From a checkpoint of a small transformer trained on Wikipedia.
Size: 8 layers, MLP 704 SwiGLU, vocabulary 1024, 6.16M parameters.
Architecture: RMSNorm before each block, no biases in attention or MLP, capped logits.
Training: a variant of Adam for these matrices, 145M tokens, 4416 steps.
Each number is 200 + 30 x the weight over its row's rms, rounded and kept within 0 to 999. Layers, rows and columns count from 0. The size before them is the row's rms in percent of the matrix's.

# layer 5 MLP down (transposed), 704x256, rms 0.0511, rows 179-215, columns 64-127
101,251,224,242,261,264,205,171,257,169,197,185,213,190,219,212,205,219,246,209,261,255,240,158,213,166,216,197,216,189,177,112,218,171,205,219,220,181,204,170,175,183,175,254,176,199,195,158,182,202,172,218,222,177,224,199,189,205,186,245,212,215,154,198,255
090,174,220,191,211,177,194,195,210,220,176,232,194,200,199,164,209,183,231,210,215,184,232,205,204,197,174,223,263,188,191,205,262,212,275,204,196,159,167,222,166,234,144,204,193,177,210,188,219,258,181,167,147,179,162,237,249,179,231,215,206,248,200,177,164
095,139,204,218,166,136,161,197,177,265,175,191,224,135,186,202,215,209,215,188,195,273,147,205,213,235,213,135,184,194,184,233,192,181,222,214,214,155,189,221,202,163,145,191,232,228,189,197,175,234,191,180,197,179,213,232,183,183,159,210,194,244,192,194,167
099,256,262,187,176,216,153,218,146,149,163,149,220,195,151,167,156,220,211,189,189,276,194,172,170,208,210,211,238,205,204,225,223,197,186,233,233,243,226,207,199,206,189,210,206,217,267,204,183,206,187,190,203,191,229,214,233,217,179,223,211,153,227,205,229
107,253,166,223,204,206,176,205,176,216,144,232,212,181,155,170,157,195,244,189,223,192,237,270,216,191,201,157,204,229,202,216,252,210,203,176,218,164,195,202,202,251,219,230,235,207,148,253,216,200,214,152,201,223,224,192,243,209,228,263,200,262,222,207,174
097,185,177,140,178,173,223,185,179,193,163,227,164,159,185,207,156,204,184,225,165,236,160,219,225,204,222,139,225,239,216,247,246,205,185,219,174,191,194,159,176,176,197,188,185,184,230,173,212,195,162,218,148,212,210,174,207,223,190,236,201,190,236,121,196
096,213,202,176,226,130,185,77,176,209,174,190,204,184,188,164,187,250,176,180,218,197,221,229,204,173,216,228,203,191,172,220,162,199,213,204,216,236,204,223,196,180,220,199,176,231,180,231,265,205,205,232,212,188,250,176,242,236,195,234,234,219,206,211,200
097,161,229,246,205,198,192,187,161,221,219,151,193,206,170,221,217,184,177,245,213,163,192,245,200,208,196,167,171,166,202,227,180,242,165,192,185,157,212,245,162,185,187,207,184,202,178,224,207,213,201,178,210,204,227,185,209,216,193,207,175,206,241,174,140
099,145,221,111,200,233,203,192,175,221,185,151,203,178,185,211,187,233,217,223,188,198,202,200,221,171,175,139,259,240,216,201,252,190,260,184,187,223,153,144,181,157,146,213,206,232,179,215,195,185,206,205,181,242,231,177,210,230,182,189,209,196,226,164,175
087,200,242,234,203,155,256,171,216,185,208,152,243,203,232,171,199,221,168,230,199,167,199,187,168,198,210,177,153,178,248,192,159,173,174,135,185,196,194,144,222,195,177,200,196,220,182,168,201,190,194,217,137,221,217,165,154,242,179,190,215,160,186,169,215
099,215,226,172,164,243,197,228,218,190,210,193,244,193,202,168,184,171,190,199,192,234,274,193,203,178,189,154,179,250,192,139,239,241,229,182,226,172,195,233,239,217,179,228,170,215,236,225,157,170,205,164,145,231,210,199,160,219,162,247,142,214,180,219,242
096,175,191,210,218,190,244,185,205,232,178,244,213,184,147,204,200,190,260,186,172,201,188,182,214,257,180,237,259,152,218,202,170,220,214,209,215,244,249,166,162,189,200,220,208,231,188,199,179,205,231,175,205,206,215,230,143,206,203,213,194,210,202,223,177
098,198,235,219,263,180,158,203,198,168,175,201,174,197,194,212,149,216,211,227,168,214,203,183,192,236,250,196,170,175,258,196,172,187,120,241,151,188,216,204,219,206,186,215,236,230,206,211,208,153,189,233,225,284,172,243,223,202,212,220,217,160,261,233,202
105,234,208,198,196,222,196,201,235,185,230,193,214,178,235,211,216,240,183,205,206,219,244,251,184,239,230,174,193,194,228,185,190,186,195,224,189,235,216,163,222,196,215,171,182,170,225,175,181,179,212,189,176,135,227,217,212,205,209,165,219,170,184,237,209
103,222,158,244,190,200,247,252,176,162,245,220,207,242,136,175,212,184,176,215,135,195,154,224,262,167,180,202,240,186,199,219,237,208,187,216,220,189,179,239,195,161,174,190,179,222,251,196,214,157,174,165,195,227,168,195,170,234,215,197,214,180,194,170,217
096,229,212,178,182,194,215,145,199,212,230,223,200,266,163,165,168,228,170,195,185,201,181,234,142,157,210,243,210,243,193,220,246,193,191,177,229,172,172,158,165,207,247,151,226,195,145,189,231,182,200,241,201,196,196,155,196,221,188,176,225,196,200,222,195
102,191,247,164,218,184,217,192,227,246,252,176,194,196,237,215,207,148,170,211,196,266,216,203,195,180,204,190,219,116,227,190,208,209,189,226,246,161,211,242,187,238,175,187,215,173,222,203,208,195,190,229,140,191,200,213,218,214,205,185,201,215,220,178,164
096,174,201,270,196,204,191,190,217,181,169,165,212,208,203,251,210,146,239,175,186,175,210,154,233,221,164,186,232,222,225,237,171,186,202,185,213,165,187,165,211,260,186,200,162,189,218,220,171,178,190,281,200,221,258,203,219,192,191,166,170,181,191,190,196
107,135,180,224,161,154,214,221,185,216,229,202,222,150,159,184,167,188,235,216,188,216,158,140,203,222,189,186,174,217,169,177,201,250,246,229,227,197,150,233,187,187,193,140,178,146,214,186,161,186,164,213,168,200,187,220,201,202,172,197,202,241,219,235,257
100,177,175,235,178,191,216,214,154,230,180,153,142,185,230,212,160,206,221,235,190,166,238,221,258,246,163,218,192,219,191,240,179,151,203,214,183,198,226,171,207,174,197,208,163,190,216,267,184,193,178,172,234,210,215,275,264,128,119,222,216,255,166,251,289
095,210,173,183,128,228,252,214,226,208,244,196,193,226,174,216,165,202,188,188,194,215,223,180,179,218,152,238,201,184,218,202,243,202,195,194,228,168,187,182,208,214,124,170,187,225,191,199,229,221,191,211,188,179,195,222,205,222,192,162,181,217,155,207,185
099,183,249,193,198,196,226,214,168,124,205,165,212,187,185,221,216,163,213,203,196,219,235,180,201,226,178,209,214,208,188,171,205,205,206,179,189,160,176,250,215,237,245,220,219,172,211,170,206,222,170,201,180,202,229,243,181,164,164,203,156,165,175,172,203
097,226,180,157,190,264,238,199,195,217,218,185,235,194,215,204,262,186,178,176,168,245,182,244,204,196,235,207,231,181,225,283,245,206,241,212,201,166,184,218,231,169,178,205,237,189,220,199,166,196,216,178,253,230,200,195,250,207,166,210,193,262,162,203,193
102,170,181,199,215,207,168,145,194,234,176,199,175,239,191,143,223,225,233,214,222,184,271,176,206,200,205,223,181,215,227,201,229,175,181,179,221,187,194,215,210,218,190,187,209,182,120,165,248,228,211,199,183,189,112,217,264,191,204,189,238,199,234,227,211
099,213,206,137,193,176,194,221,179,246,172,165,181,247,212,177,231,203,225,228,205,200,175,165,246,197,204,231,208,221,163,242,258,223,180,222,189,206,219,110,222,201,180,229,172,195,237,238,203,146,179,180,193,223,218,210,212,197,194,180,234,227,216,221,189
095,156,134,140,207,189,189,152,165,180,199,252,177,194,212,167,163,215,177,228,166,268,194,229,237,191,209,219,174,258,207,169,186,197,213,205,206,178,178,177,164,141,199,230,193,203,160,228,165,240,168,196,204,192,166,216,199,218,293,215,229,167,258,194,133
104,230,212,228,237,160,183,257,221,197,211,211,186,169,126,160,176,215,195,236,228,205,191,175,139,204,130,231,223,212,178,181,183,170,198,212,206,276,162,214,203,184,213,181,201,183,202,218,234,225,197,203,191,198,197,190,227,182,182,225,217,161,221,207,196
099,151,226,145,190,177,238,147,153,198,196,168,221,264,212,238,169,212,205,196,188,196,184,172,211,275,221,202,216,194,214,288,149,212,207,207,210,242,207,191,144,188,233,199,181,205,210,194,190,164,207,218,199,191,187,211,190,207,208,135,220,184,194,251,203
095,197,172,168,188,268,188,195,171,221,178,227,236,221,193,189,168,194,143,232,217,207,206,202,184,194,162,167,197,206,164,206,201,233,210,199,225,212,198,204,270,201,229,184,233,198,220,122,229,272,223,170,219,181,203,256,213,202,213,221,214,153,218,232,170
103,149,245,153,231,182,177,207,163,199,169,212,189,176,216,200,199,253,162,198,236,235,217,236,257,259,160,241,172,224,217,247,228,200,221,199,224,223,219,162,172,185,170,252,166,186,262,165,195,198,203,232,181,178,225,187,201,189,167,190,201,197,180,242,236
099,215,218,170,194,174,238,197,181,186,173,171,171,199,197,175,231,218,217,190,184,221,224,248,214,197,216,210,217,142,186,160,190,249,285,238,189,164,186,192,152,213,197,249,166,224,256,269,186,221,260,170,246,170,196,220,179,165,185,208,191,194,194,206,237
105,232,222,193,168,193,238,297,238,192,216,149,183,166,186,173,222,213,231,203,193,221,196,225,234,206,184,207,179,193,206,204,192,216,201,230,171,163,155,262,215,266,208,187,172,199,181,179,241,157,220,234,190,191,187,224,229,243,152,190,201,149,153,203,213
099,228,195,197,188,160,168,243,146,234,177,234,220,264,176,204,210,223,211,163,160,207,185,196,228,204,221,246,224,201,149,192,173,212,201,223,210,184,159,215,185,200,237,189,162,216,212,130,192,229,247,192,176,206,181,270,171,168,218,211,179,173,179,158,167
102,173,223,249,175,211,246,218,193,233,173,169,223,229,215,197,237,189,208,177,252,212,204,213,229,185,211,222,211,182,172,150,213,202,248,217,224,250,189,193,246,280,243,195,259,218,235,182,246,177,179,159,169,179,239,148,179,223,171,180,207,213,157,190,208
104,177,184,224,187,164,187,163,179,205,168,198,185,195,206,224,193,238,208,175,245,137,252,163,213,179,197,173,202,186,213,177,168,228,214,152,206,174,170,238,201,187,210,247,164,241,212,171,191,187,184,202,167,161,159,189,159,200,217,160,176,199,255,193,193
090,179,186,234,225,188,186,168,249,213,133,210,201,174,141,192,212,166,192,176,217,236,142,193,243,187,207,253,198,276,235,189,159,202,231,194,169,147,135,245,204,219,122,213,277,201,229,214,217,198,196,173,192,187,200,237,178,205,206,237,158,178,172,231,161
098,188,180,164,134,216,197,188,188,157,198,192,155,257,183,213,166,168,167,210,205,188,153,176,205,209,196,224,257,252,158,180,236,202,220,211,211,249,253,187,209,188,247,165,234,183,215,136,206,258,227,214,160,146,223,217,174,182,162,219,179,200,237,224,193
# layer 5 MLP gate, 704x256, rms 0.0579, rows 180-215, columns 64-127
096,204,116,159,168,201,210,221,251,195,212,188,156,241,203,169,219,185,185,165,164,218,151,182,211,193,197,232,231,218,205,194,234,212,239,196,238,178,215,247,206,248,204,183,175,211,218,177,196,202,219,223,238,165,184,209,166,159,203,235,161,162,225,169,223
094,208,202,161,165,217,218,163,240,176,190,186,164,221,164,168,212,188,178,242,155,167,170,171,185,203,171,236,165,196,158,230,156,171,166,214,193,207,170,207,168,185,247,245,155,147,188,146,196,222,227,210,208,220,277,228,163,184,187,195,223,217,204,162,195
095,262,161,248,158,185,208,225,248,189,200,256,181,252,179,132,189,241,217,162,176,192,159,162,208,226,223,205,161,203,259,161,148,216,225,199,230,206,228,178,187,184,216,178,171,115,209,176,152,210,155,200,229,199,182,215,150,236,178,200,194,208,207,193,213
104,213,239,176,235,210,194,150,178,138,174,229,192,213,225,200,225,253,168,175,208,217,217,215,146,176,159,183,217,228,193,213,171,151,223,242,181,189,200,217,194,233,225,216,213,170,201,173,206,218,157,199,243,199,174,244,201,218,207,189,171,170,182,227,182
108,245,250,230,248,215,209,207,232,192,168,137,177,197,177,194,199,209,150,240,220,224,216,235,196,211,202,195,251,165,177,183,192,192,186,217,214,175,192,250,178,275,197,242,244,175,211,165,185,218,204,213,203,179,233,235,140,228,153,189,204,210,195,230,151
099,165,210,199,172,252,170,222,191,176,185,168,199,208,203,197,226,216,245,214,198,240,163,200,169,190,158,204,193,231,182,257,204,161,241,213,229,219,206,211,255,268,187,183,166,207,177,185,169,200,178,200,262,195,224,202,212,192,209,204,155,212,177,197,247
102,178,229,245,174,221,217,216,236,241,234,185,257,281,175,259,170,231,253,194,155,227,194,218,228,197,222,248,235,233,206,181,207,169,183,190,169,128,238,180,244,225,223,226,185,219,236,119,159,173,156,210,238,203,204,232,196,193,189,215,228,190,236,235,199
094,235,238,202,197,256,198,177,230,234,191,232,208,235,192,166,193,183,158,169,171,212,179,155,166,199,167,201,249,192,154,181,239,206,175,214,212,171,142,215,209,175,228,202,229,228,195,182,188,199,214,215,213,213,210,195,213,210,200,207,179,203,219,231,209
092,191,116,177,189,198,185,294,213,116,210,172,205,216,216,177,192,186,183,221,138,230,144,182,215,186,152,227,203,198,183,245,182,182,150,181,207,228,222,212,258,243,208,231,174,188,193,190,195,229,171,161,264,191,188,235,184,181,176,191,211,229,203,183,173
092,224,200,226,170,204,203,224,168,181,210,240,206,184,195,219,190,234,218,143,229,181,276,196,163,153,184,238,196,174,166,137,250,186,204,178,175,172,195,234,213,199,192,224,217,240,143,215,218,170,209,185,201,192,219,145,200,190,195,206,118,280,180,197,251
098,176,225,217,223,190,208,228,196,208,162,165,212,233,225,166,212,226,200,204,186,160,207,217,183,199,205,195,189,192,135,147,208,197,198,156,191,223,215,258,238,233,245,215,201,199,195,236,198,177,158,171,266,224,205,232,167,197,182,202,217,232,176,155,181
097,177,212,165,186,212,283,179,278,223,216,150,170,217,174,174,217,147,188,179,176,186,207,243,212,209,237,201,218,191,162,210,213,156,208,178,225,164,161,259,191,206,216,232,205,165,193,203,173,221,211,179,158,183,224,197,209,191,210,246,233,185,192,207,177
101,195,196,189,159,221,198,185,185,239,271,212,194,200,209,176,146,187,237,204,198,194,189,268,173,177,212,158,185,250,273,201,212,211,206,220,224,229,199,236,213,170,215,198,209,153,157,197,194,192,196,243,208,202,221,237,219,182,185,207,179,249,237,206,248
102,221,186,246,185,247,245,216,220,172,203,239,161,239,118,188,217,259,189,193,227,236,223,209,222,165,166,188,200,237,249,201,183,209,231,147,156,168,173,200,184,255,197,168,128,214,138,218,197,199,199,185,194,172,228,186,192,203,209,152,169,169,161,199,233
096,144,187,231,194,220,223,178,186,195,190,183,209,239,277,164,191,244,201,214,232,189,215,299,195,173,242,197,200,165,215,200,224,215,261,201,223,207,182,283,195,200,217,224,204,159,184,224,217,194,193,199,142,179,208,205,157,202,200,201,217,203,175,212,160
103,219,185,217,205,199,199,217,263,174,184,226,174,180,206,208,205,169,226,206,167,186,161,216,219,190,191,151,218,183,207,207,161,182,204,206,195,209,223,178,191,189,178,195,194,236,214,210,248,184,194,223,203,255,262,219,143,173,222,208,169,202,139,186,188
097,214,202,253,222,215,228,175,202,128,179,208,187,180,237,119,189,209,186,201,186,201,211,194,198,232,218,200,192,200,152,222,182,181,194,217,189,238,163,191,199,211,219,261,207,184,189,195,235,190,222,129,163,144,221,226,203,119,259,202,209,221,212,250,209
100,203,156,204,231,176,154,216,222,224,195,208,194,234,194,220,198,209,192,154,187,177,200,176,206,130,176,215,179,198,223,192,259,180,238,220,210,162,209,228,271,242,142,195,165,184,196,183,214,275,213,178,283,235,206,226,231,186,201,202,191,256,197,188,242
101,127,201,202,166,206,230,207,205,209,243,182,218,216,185,229,151,176,220,177,170,236,211,227,207,205,147,147,239,205,184,239,195,214,206,209,210,193,222,219,174,142,195,206,170,200,214,201,213,153,144,173,218,224,218,214,186,171,206,177,190,197,179,239,155
093,207,205,196,213,195,198,202,215,219,219,212,156,195,185,202,171,185,244,209,203,186,203,239,199,222,214,256,247,154,174,191,182,256,137,313,161,205,190,236,176,197,229,173,172,219,238,164,165,171,190,246,205,172,197,145,197,210,221,137,185,213,216,253,199
098,241,181,189,199,229,189,181,206,208,207,223,181,150,189,229,202,193,221,227,240,203,179,217,216,165,156,194,211,150,191,207,182,187,241,239,162,188,165,192,192,206,213,206,179,168,212,170,172,212,212,151,221,234,233,242,144,247,192,200,164,180,215,254,264
095,233,188,189,165,210,188,210,243,197,154,109,148,152,221,211,236,211,195,198,196,165,170,193,236,205,190,268,170,232,183,216,195,235,238,163,206,194,231,238,174,220,193,208,236,155,213,196,149,200,263,235,188,184,198,141,200,168,165,193,186,204,204,166,243
096,240,178,223,184,167,239,200,236,157,238,174,158,223,177,223,253,253,235,271,245,222,142,229,182,171,216,206,198,200,148,214,176,177,198,216,197,237,209,140,166,221,171,234,195,196,167,166,184,172,202,209,204,215,159,229,221,207,169,190,255,175,258,134,217
100,196,190,167,225,186,189,169,191,229,179,143,222,247,206,183,189,217,177,185,169,230,204,207,233,192,226,147,205,217,129,171,197,211,203,275,164,191,222,210,191,184,177,202,238,199,207,194,167,204,123,174,222,211,236,175,180,213,191,201,190,168,219,219,165
094,252,187,217,164,234,239,256,222,181,207,161,183,145,230,185,211,163,185,262,169,148,201,228,157,197,161,210,211,195,201,244,192,234,201,241,157,203,258,175,193,223,204,208,193,204,238,184,221,252,209,242,231,240,145,223,206,173,163,170,186,179,222,175,180
106,167,185,210,185,205,207,217,200,186,223,204,223,193,216,198,202,190,168,247,209,147,248,203,261,206,224,220,232,205,204,173,187,223,165,199,187,221,238,203,196,248,162,219,166,190,215,173,236,198,188,195,198,197,211,170,171,193,303,188,189,199,185,197,195
100,209,153,204,255,230,204,191,221,215,220,180,149,215,179,176,206,221,228,189,205,186,179,220,183,211,201,180,169,232,187,218,208,181,245,203,150,182,164,231,184,189,137,258,246,178,197,184,215,229,155,206,206,191,202,206,219,150,257,231,263,192,184,195,228
092,187,174,168,207,142,248,216,167,223,201,193,254,194,204,272,209,180,170,215,231,204,204,194,265,270,212,178,210,209,177,177,213,248,193,226,179,181,208,210,192,202,190,204,147,213,146,211,166,189,187,174,196,146,199,200,138,239,207,206,164,166,201,196,200
109,219,196,183,226,227,231,152,177,235,215,173,210,217,217,230,182,230,222,185,212,230,245,227,224,188,174,231,167,232,247,202,211,175,183,226,145,239,224,167,170,255,186,190,122,194,146,224,161,168,204,233,212,157,164,223,214,218,202,211,218,211,152,244,194
099,226,186,217,219,242,195,231,206,209,194,134,177,224,187,165,248,260,141,198,213,190,213,211,188,175,221,193,191,205,223,187,167,176,189,215,165,219,205,162,206,199,234,234,202,224,217,209,219,204,212,171,248,167,177,280,243,164,210,198,213,239,236,206,179
102,192,224,253,221,210,200,196,168,206,207,217,212,225,183,135,153,204,216,180,178,163,214,219,188,203,157,215,207,179,261,145,159,244,118,221,223,232,219,188,250,188,216,289,172,205,172,188,240,178,170,162,219,186,216,190,242,205,206,205,211,177,206,216,245
104,220,116,154,186,193,226,237,203,206,218,214,210,155,225,181,216,181,203,208,182,215,185,166,194,170,202,241,182,174,170,248,184,194,193,171,244,164,220,188,227,219,260,223,204,161,155,213,228,214,240,189,194,157,232,263,168,165,239,185,218,214,206,235,190
102,166,202,180,178,204,156,181,220,173,166,222,231,186,227,229,189,186,190,199,167,186,190,169,198,232,225,205,170,233,187,213,214,213,190,203,174,193,177,162,240,185,169,232,247,218,195,207,195,201,186,169,204,196,248,146,185,206,189,166,144,176,228,195,203
107,213,200,224,218,158,231,265,159,150,208,206,166,174,192,174,191,262,198,176,198,143,205,192,253,224,238,229,227,215,200,193,190,193,187,223,163,176,251,152,204,229,178,230,207,215,196,210,214,156,138,220,202,218,178,192,176,214,207,202,248,256,173,205,203
098,231,187,150,194,210,231,309,168,195,225,199,160,165,238,174,193,193,194,193,198,194,185,200,156,284,205,157,209,176,180,200,235,203,191,292,224,239,243,180,196,169,197,184,125,176,208,218,220,211,189,211,184,199,161,238,186,173,216,136,194,178,237,202,251
099,198,162,186,213,227,235,239,180,191,195,195,195,201,220,185,184,145,243,251,175,193,220,210,225,184,224,179,173,199,196,225,187,204,164,206,214,184,190,237,203,208,207,180,200,205,197,189,179,170,206,181,225,190,182,245,177,172,180,195,195,206,204,160,244
# layer 5 MLP up, 704x256, rms 0.055, rows 180-215, columns 64-127
089,170,240,244,218,190,206,227,109,203,214,164,201,141,173,212,138,213,203,219,237,173,226,242,151,269,206,224,230,241,192,184,187,202,188,214,127,248,224,159,192,188,237,284,241,147,194,209,191,198,197,186,165,214,251,210,171,185,231,174,231,189,180,193,152
091,179,221,189,196,179,219,158,192,222,185,237,172,200,166,206,200,232,152,233,108,128,158,158,224,157,215,148,112,166,166,267,152,143,203,188,196,199,127,218,230,132,224,190,205,165,202,148,207,175,219,226,165,221,222,233,177,239,170,193,239,239,233,169,186
099,226,266,179,208,246,210,180,200,225,238,227,234,219,178,227,168,223,177,163,178,179,202,165,166,201,212,243,199,200,235,216,167,167,181,163,166,206,144,216,208,234,186,131,227,184,189,211,236,204,187,204,224,273,218,192,197,226,241,181,229,193,187,235,160
110,150,219,166,215,189,169,191,144,196,184,210,184,215,171,251,241,207,200,217,183,180,186,230,212,218,227,171,149,171,200,207,173,195,173,198,198,163,211,129,158,213,208,171,135,153,225,215,152,172,204,188,212,150,181,203,220,217,158,237,210,222,187,216,222
104,176,218,225,217,158,243,215,174,157,188,189,171,222,208,194,201,210,144,257,231,160,200,167,154,193,178,223,222,220,177,186,194,182,223,169,242,191,155,237,186,237,192,215,191,237,153,183,194,191,193,239,242,211,259,218,193,229,139,166,188,202,185,147,187
092,153,236,128,190,236,166,155,206,222,196,210,208,221,197,233,246,199,192,218,204,276,170,189,214,193,190,228,237,207,203,228,195,167,243,211,243,201,175,239,268,214,156,129,165,202,188,203,184,199,170,226,221,169,223,195,210,246,164,273,203,259,180,266,249
102,170,228,213,189,245,174,205,224,251,213,205,236,268,169,220,182,234,253,208,188,217,203,192,212,217,208,161,190,198,212,206,190,169,205,161,197,169,198,182,174,212,179,264,174,206,237,191,159,198,168,206,276,180,216,240,172,200,249,243,227,218,199,230,203
099,229,252,244,236,210,233,211,178,149,233,235,211,239,247,204,190,203,142,208,213,187,188,254,158,157,226,245,188,189,202,225,190,216,142,216,176,231,174,181,207,160,235,168,163,220,165,187,223,204,159,221,257,185,192,179,203,180,213,217,261,176,200,216,187
083,195,170,204,190,199,163,192,181,137,247,191,170,227,232,209,212,206,167,206,213,270,159,166,207,191,190,223,164,148,152,198,178,179,211,183,208,217,197,162,236,219,221,203,196,190,209,226,189,230,223,149,217,173,161,217,170,182,120,180,226,240,232,165,198
095,225,171,205,215,190,215,232,207,200,209,186,158,201,207,247,182,215,207,200,245,163,201,205,167,192,204,275,140,126,144,236,166,209,193,233,229,218,223,252,158,194,207,225,200,204,214,199,206,157,197,187,212,182,206,239,175,186,182,189,207,198,192,145,177
100,202,192,214,208,163,239,182,181,183,189,186,216,195,222,212,191,232,209,203,149,121,199,184,194,193,185,218,195,220,153,197,248,174,192,168,214,230,210,199,218,243,195,163,211,177,173,188,179,213,180,211,211,240,174,255,193,265,219,242,194,234,170,129,171
099,182,188,215,232,169,249,261,244,187,206,151,191,216,225,148,235,160,131,171,190,135,179,250,174,224,233,183,195,162,179,208,216,245,219,190,181,197,179,200,194,190,112,192,233,186,168,194,201,267,186,185,211,234,164,221,178,229,162,269,210,220,249,232,181
106,198,196,213,191,263,170,185,176,208,177,182,184,174,298,217,238,174,197,193,241,207,194,222,151,237,203,187,213,101,207,183,141,213,204,197,171,174,232,185,231,185,234,242,201,189,234,220,235,191,237,151,195,188,193,220,201,180,178,187,238,201,194,164,209
104,225,197,245,244,204,233,195,244,226,184,217,184,194,145,159,172,206,146,188,152,193,206,223,201,194,192,191,225,187,249,170,110,193,194,246,144,217,222,216,177,228,226,238,199,251,183,170,216,158,248,157,153,121,214,233,161,248,190,168,223,185,212,217,206
095,159,191,255,188,200,222,165,191,188,203,166,206,215,210,181,205,178,163,193,232,184,212,252,164,169,159,216,197,181,215,204,208,205,209,253,219,181,173,267,180,182,195,265,226,192,146,257,215,229,198,168,168,189,197,150,209,215,180,155,191,193,226,236,188
103,220,118,185,211,212,219,232,182,203,147,231,150,170,213,193,215,192,244,180,219,223,180,277,226,202,203,221,204,180,146,191,180,197,184,184,226,229,234,157,222,229,196,190,266,282,208,190,181,211,184,159,151,181,208,249,176,158,237,196,221,160,201,174,204
095,204,216,254,187,138,201,206,169,179,118,201,217,185,177,166,210,164,198,231,180,198,206,178,237,235,196,195,129,233,171,249,169,182,231,181,160,186,130,148,185,201,188,180,159,234,183,193,190,227,209,203,164,191,174,227,237,168,204,150,191,201,217,250,202
110,227,194,191,224,207,164,134,202,161,178,201,237,145,191,179,247,189,211,245,202,202,233,203,194,180,183,244,125,140,202,184,226,177,189,255,225,235,203,219,145,253,237,172,242,222,184,195,257,200,205,222,195,135,173,205,225,207,193,181,200,225,235,205,141
099,200,228,173,184,186,200,227,231,213,216,226,254,160,242,227,179,146,259,214,170,179,193,203,159,258,129,160,195,220,188,167,227,252,193,186,207,189,250,221,181,177,161,147,257,168,209,189,172,201,205,200,200,218,206,183,204,196,191,168,190,162,239,222,178
094,265,229,254,221,199,215,213,179,211,187,187,186,162,186,193,160,208,245,200,222,209,261,241,178,223,226,199,183,223,279,190,182,238,214,188,186,216,212,196,212,245,186,173,202,211,224,216,197,209,223,223,218,202,232,160,184,180,199,163,238,205,154,206,286
102,264,240,211,215,186,178,193,214,224,202,219,192,179,169,220,184,217,210,142,157,190,247,195,190,215,184,218,199,170,204,145,156,249,203,184,224,186,268,191,179,211,195,176,220,260,214,183,234,156,180,262,209,224,216,233,203,226,215,194,190,151,191,191,182
095,310,229,196,194,176,213,228,236,206,239,189,229,161,145,226,184,144,191,197,182,177,172,172,213,232,205,268,230,198,235,234,197,253,194,161,191,165,194,280,228,224,188,178,233,213,216,226,163,211,233,159,202,183,157,196,237,206,159,210,200,195,196,210,198
100,178,195,170,252,219,233,210,171,234,171,191,193,196,192,188,195,190,172,185,190,233,216,201,198,151,267,154,194,219,187,209,197,284,249,208,123,174,169,178,231,163,249,221,213,214,188,196,227,213,189,202,226,264,250,187,178,217,205,177,209,224,219,235,184
101,169,231,213,231,170,195,193,161,191,154,212,187,232,205,176,180,200,249,223,236,175,220,193,224,224,197,151,245,218,188,186,175,206,178,239,165,206,183,194,238,210,206,189,183,247,226,168,189,186,175,240,172,167,212,175,230,150,163,187,172,147,244,206,222
095,243,215,205,223,188,229,171,204,177,250,202,219,221,229,215,246,130,212,239,235,155,228,192,137,209,213,279,205,174,177,187,229,226,171,220,178,187,227,199,244,207,196,152,229,215,216,216,213,216,180,209,215,138,185,183,189,220,215,226,149,149,216,232,177
108,168,224,215,159,226,197,222,211,261,216,238,214,218,203,195,197,200,174,149,223,138,206,194,189,204,208,202,185,186,178,207,212,184,170,178,209,185,187,171,189,181,176,176,169,224,194,211,230,228,202,112,156,182,191,233,230,203,201,162,202,214,151,200,188
099,190,188,212,149,178,140,179,246,235,188,238,255,167,180,175,237,161,192,171,127,243,153,258,145,175,206,198,200,245,214,203,215,137,218,225,173,194,180,175,162,266,171,189,279,192,194,189,197,228,180,217,208,214,223,212,245,240,179,190,136,186,159,224,207
096,220,183,177,190,194,173,193,179,195,200,268,251,208,182,187,211,193,215,160,155,207,161,184,170,166,217,213,230,237,222,265,176,184,184,200,231,163,245,214,253,206,179,191,222,177,213,203,218,183,226,207,251,173,186,249,179,140,178,168,211,168,184,173,225
104,236,238,233,200,237,216,227,194,217,198,211,212,223,202,187,213,241,199,220,225,196,215,158,241,186,231,221,199,202,247,156,196,209,217,159,200,184,225,157,146,209,214,201,179,161,206,161,205,177,227,203,194,192,239,204,227,231,226,177,180,149,156,165,224
099,214,162,112,166,99,205,148,189,194,248,235,242,135,167,224,183,227,195,159,215,187,194,232,244,204,198,204,178,186,139,205,256,157,220,201,196,184,175,226,131,162,204,211,214,227,205,217,179,183,171,157,210,195,231,175,174,234,199,168,185,226,186,228,211
105,186,231,222,176,237,165,207,174,187,224,171,218,162,190,197,228,156,225,242,199,161,175,220,178,176,224,205,171,241,155,169,224,206,205,160,216,226,161,278,182,207,177,203,163,204,194,207,201,200,188,213,224,204,170,176,172,188,206,225,177,177,273,254,232
100,213,216,256,173,237,225,198,168,228,180,205,184,224,254,207,256,166,199,161,176,204,179,272,188,191,198,216,152,211,208,235,214,227,244,195,212,213,236,181,213,209,219,202,194,209,235,194,190,176,179,216,202,245,173,89,206,219,216,217,221,208,180,188,149
103,222,193,216,251,163,221,164,205,205,230,200,206,173,174,250,154,170,156,198,253,180,249,155,188,223,222,209,192,200,283,178,230,170,184,150,187,252,232,256,217,188,189,183,189,143,178,242,213,154,201,190,178,172,193,157,167,212,255,243,227,164,190,205,239
104,204,174,190,137,156,178,226,178,203,222,204,218,167,221,214,175,217,149,213,259,145,192,217,195,226,177,217,238,152,192,180,210,172,193,209,250,186,217,217,193,238,195,210,216,213,202,222,175,183,216,178,182,205,184,173,230,157,153,134,176,195,198,200,195
088,228,206,163,221,196,238,222,212,196,185,263,164,214,170,203,167,190,163,155,226,160,164,144,170,254,179,198,213,191,209,169,193,177,243,262,244,217,236,221,236,145,146,163,177,204,229,218,220,206,264,240,186,210,150,256,226,198,204,166,176,196,258,229,235
099,206,180,205,191,172,135,194,211,203,215,196,214,225,126,159,206,198,149,195,198,208,198,184,166,171,169,156,211,220,168,193,261,190,230,218,185,200,229,146,214,187,190,205,163,228,218,191,180,199,184,232,158,177,163,204,205,207,217,213,171,192,208,219,192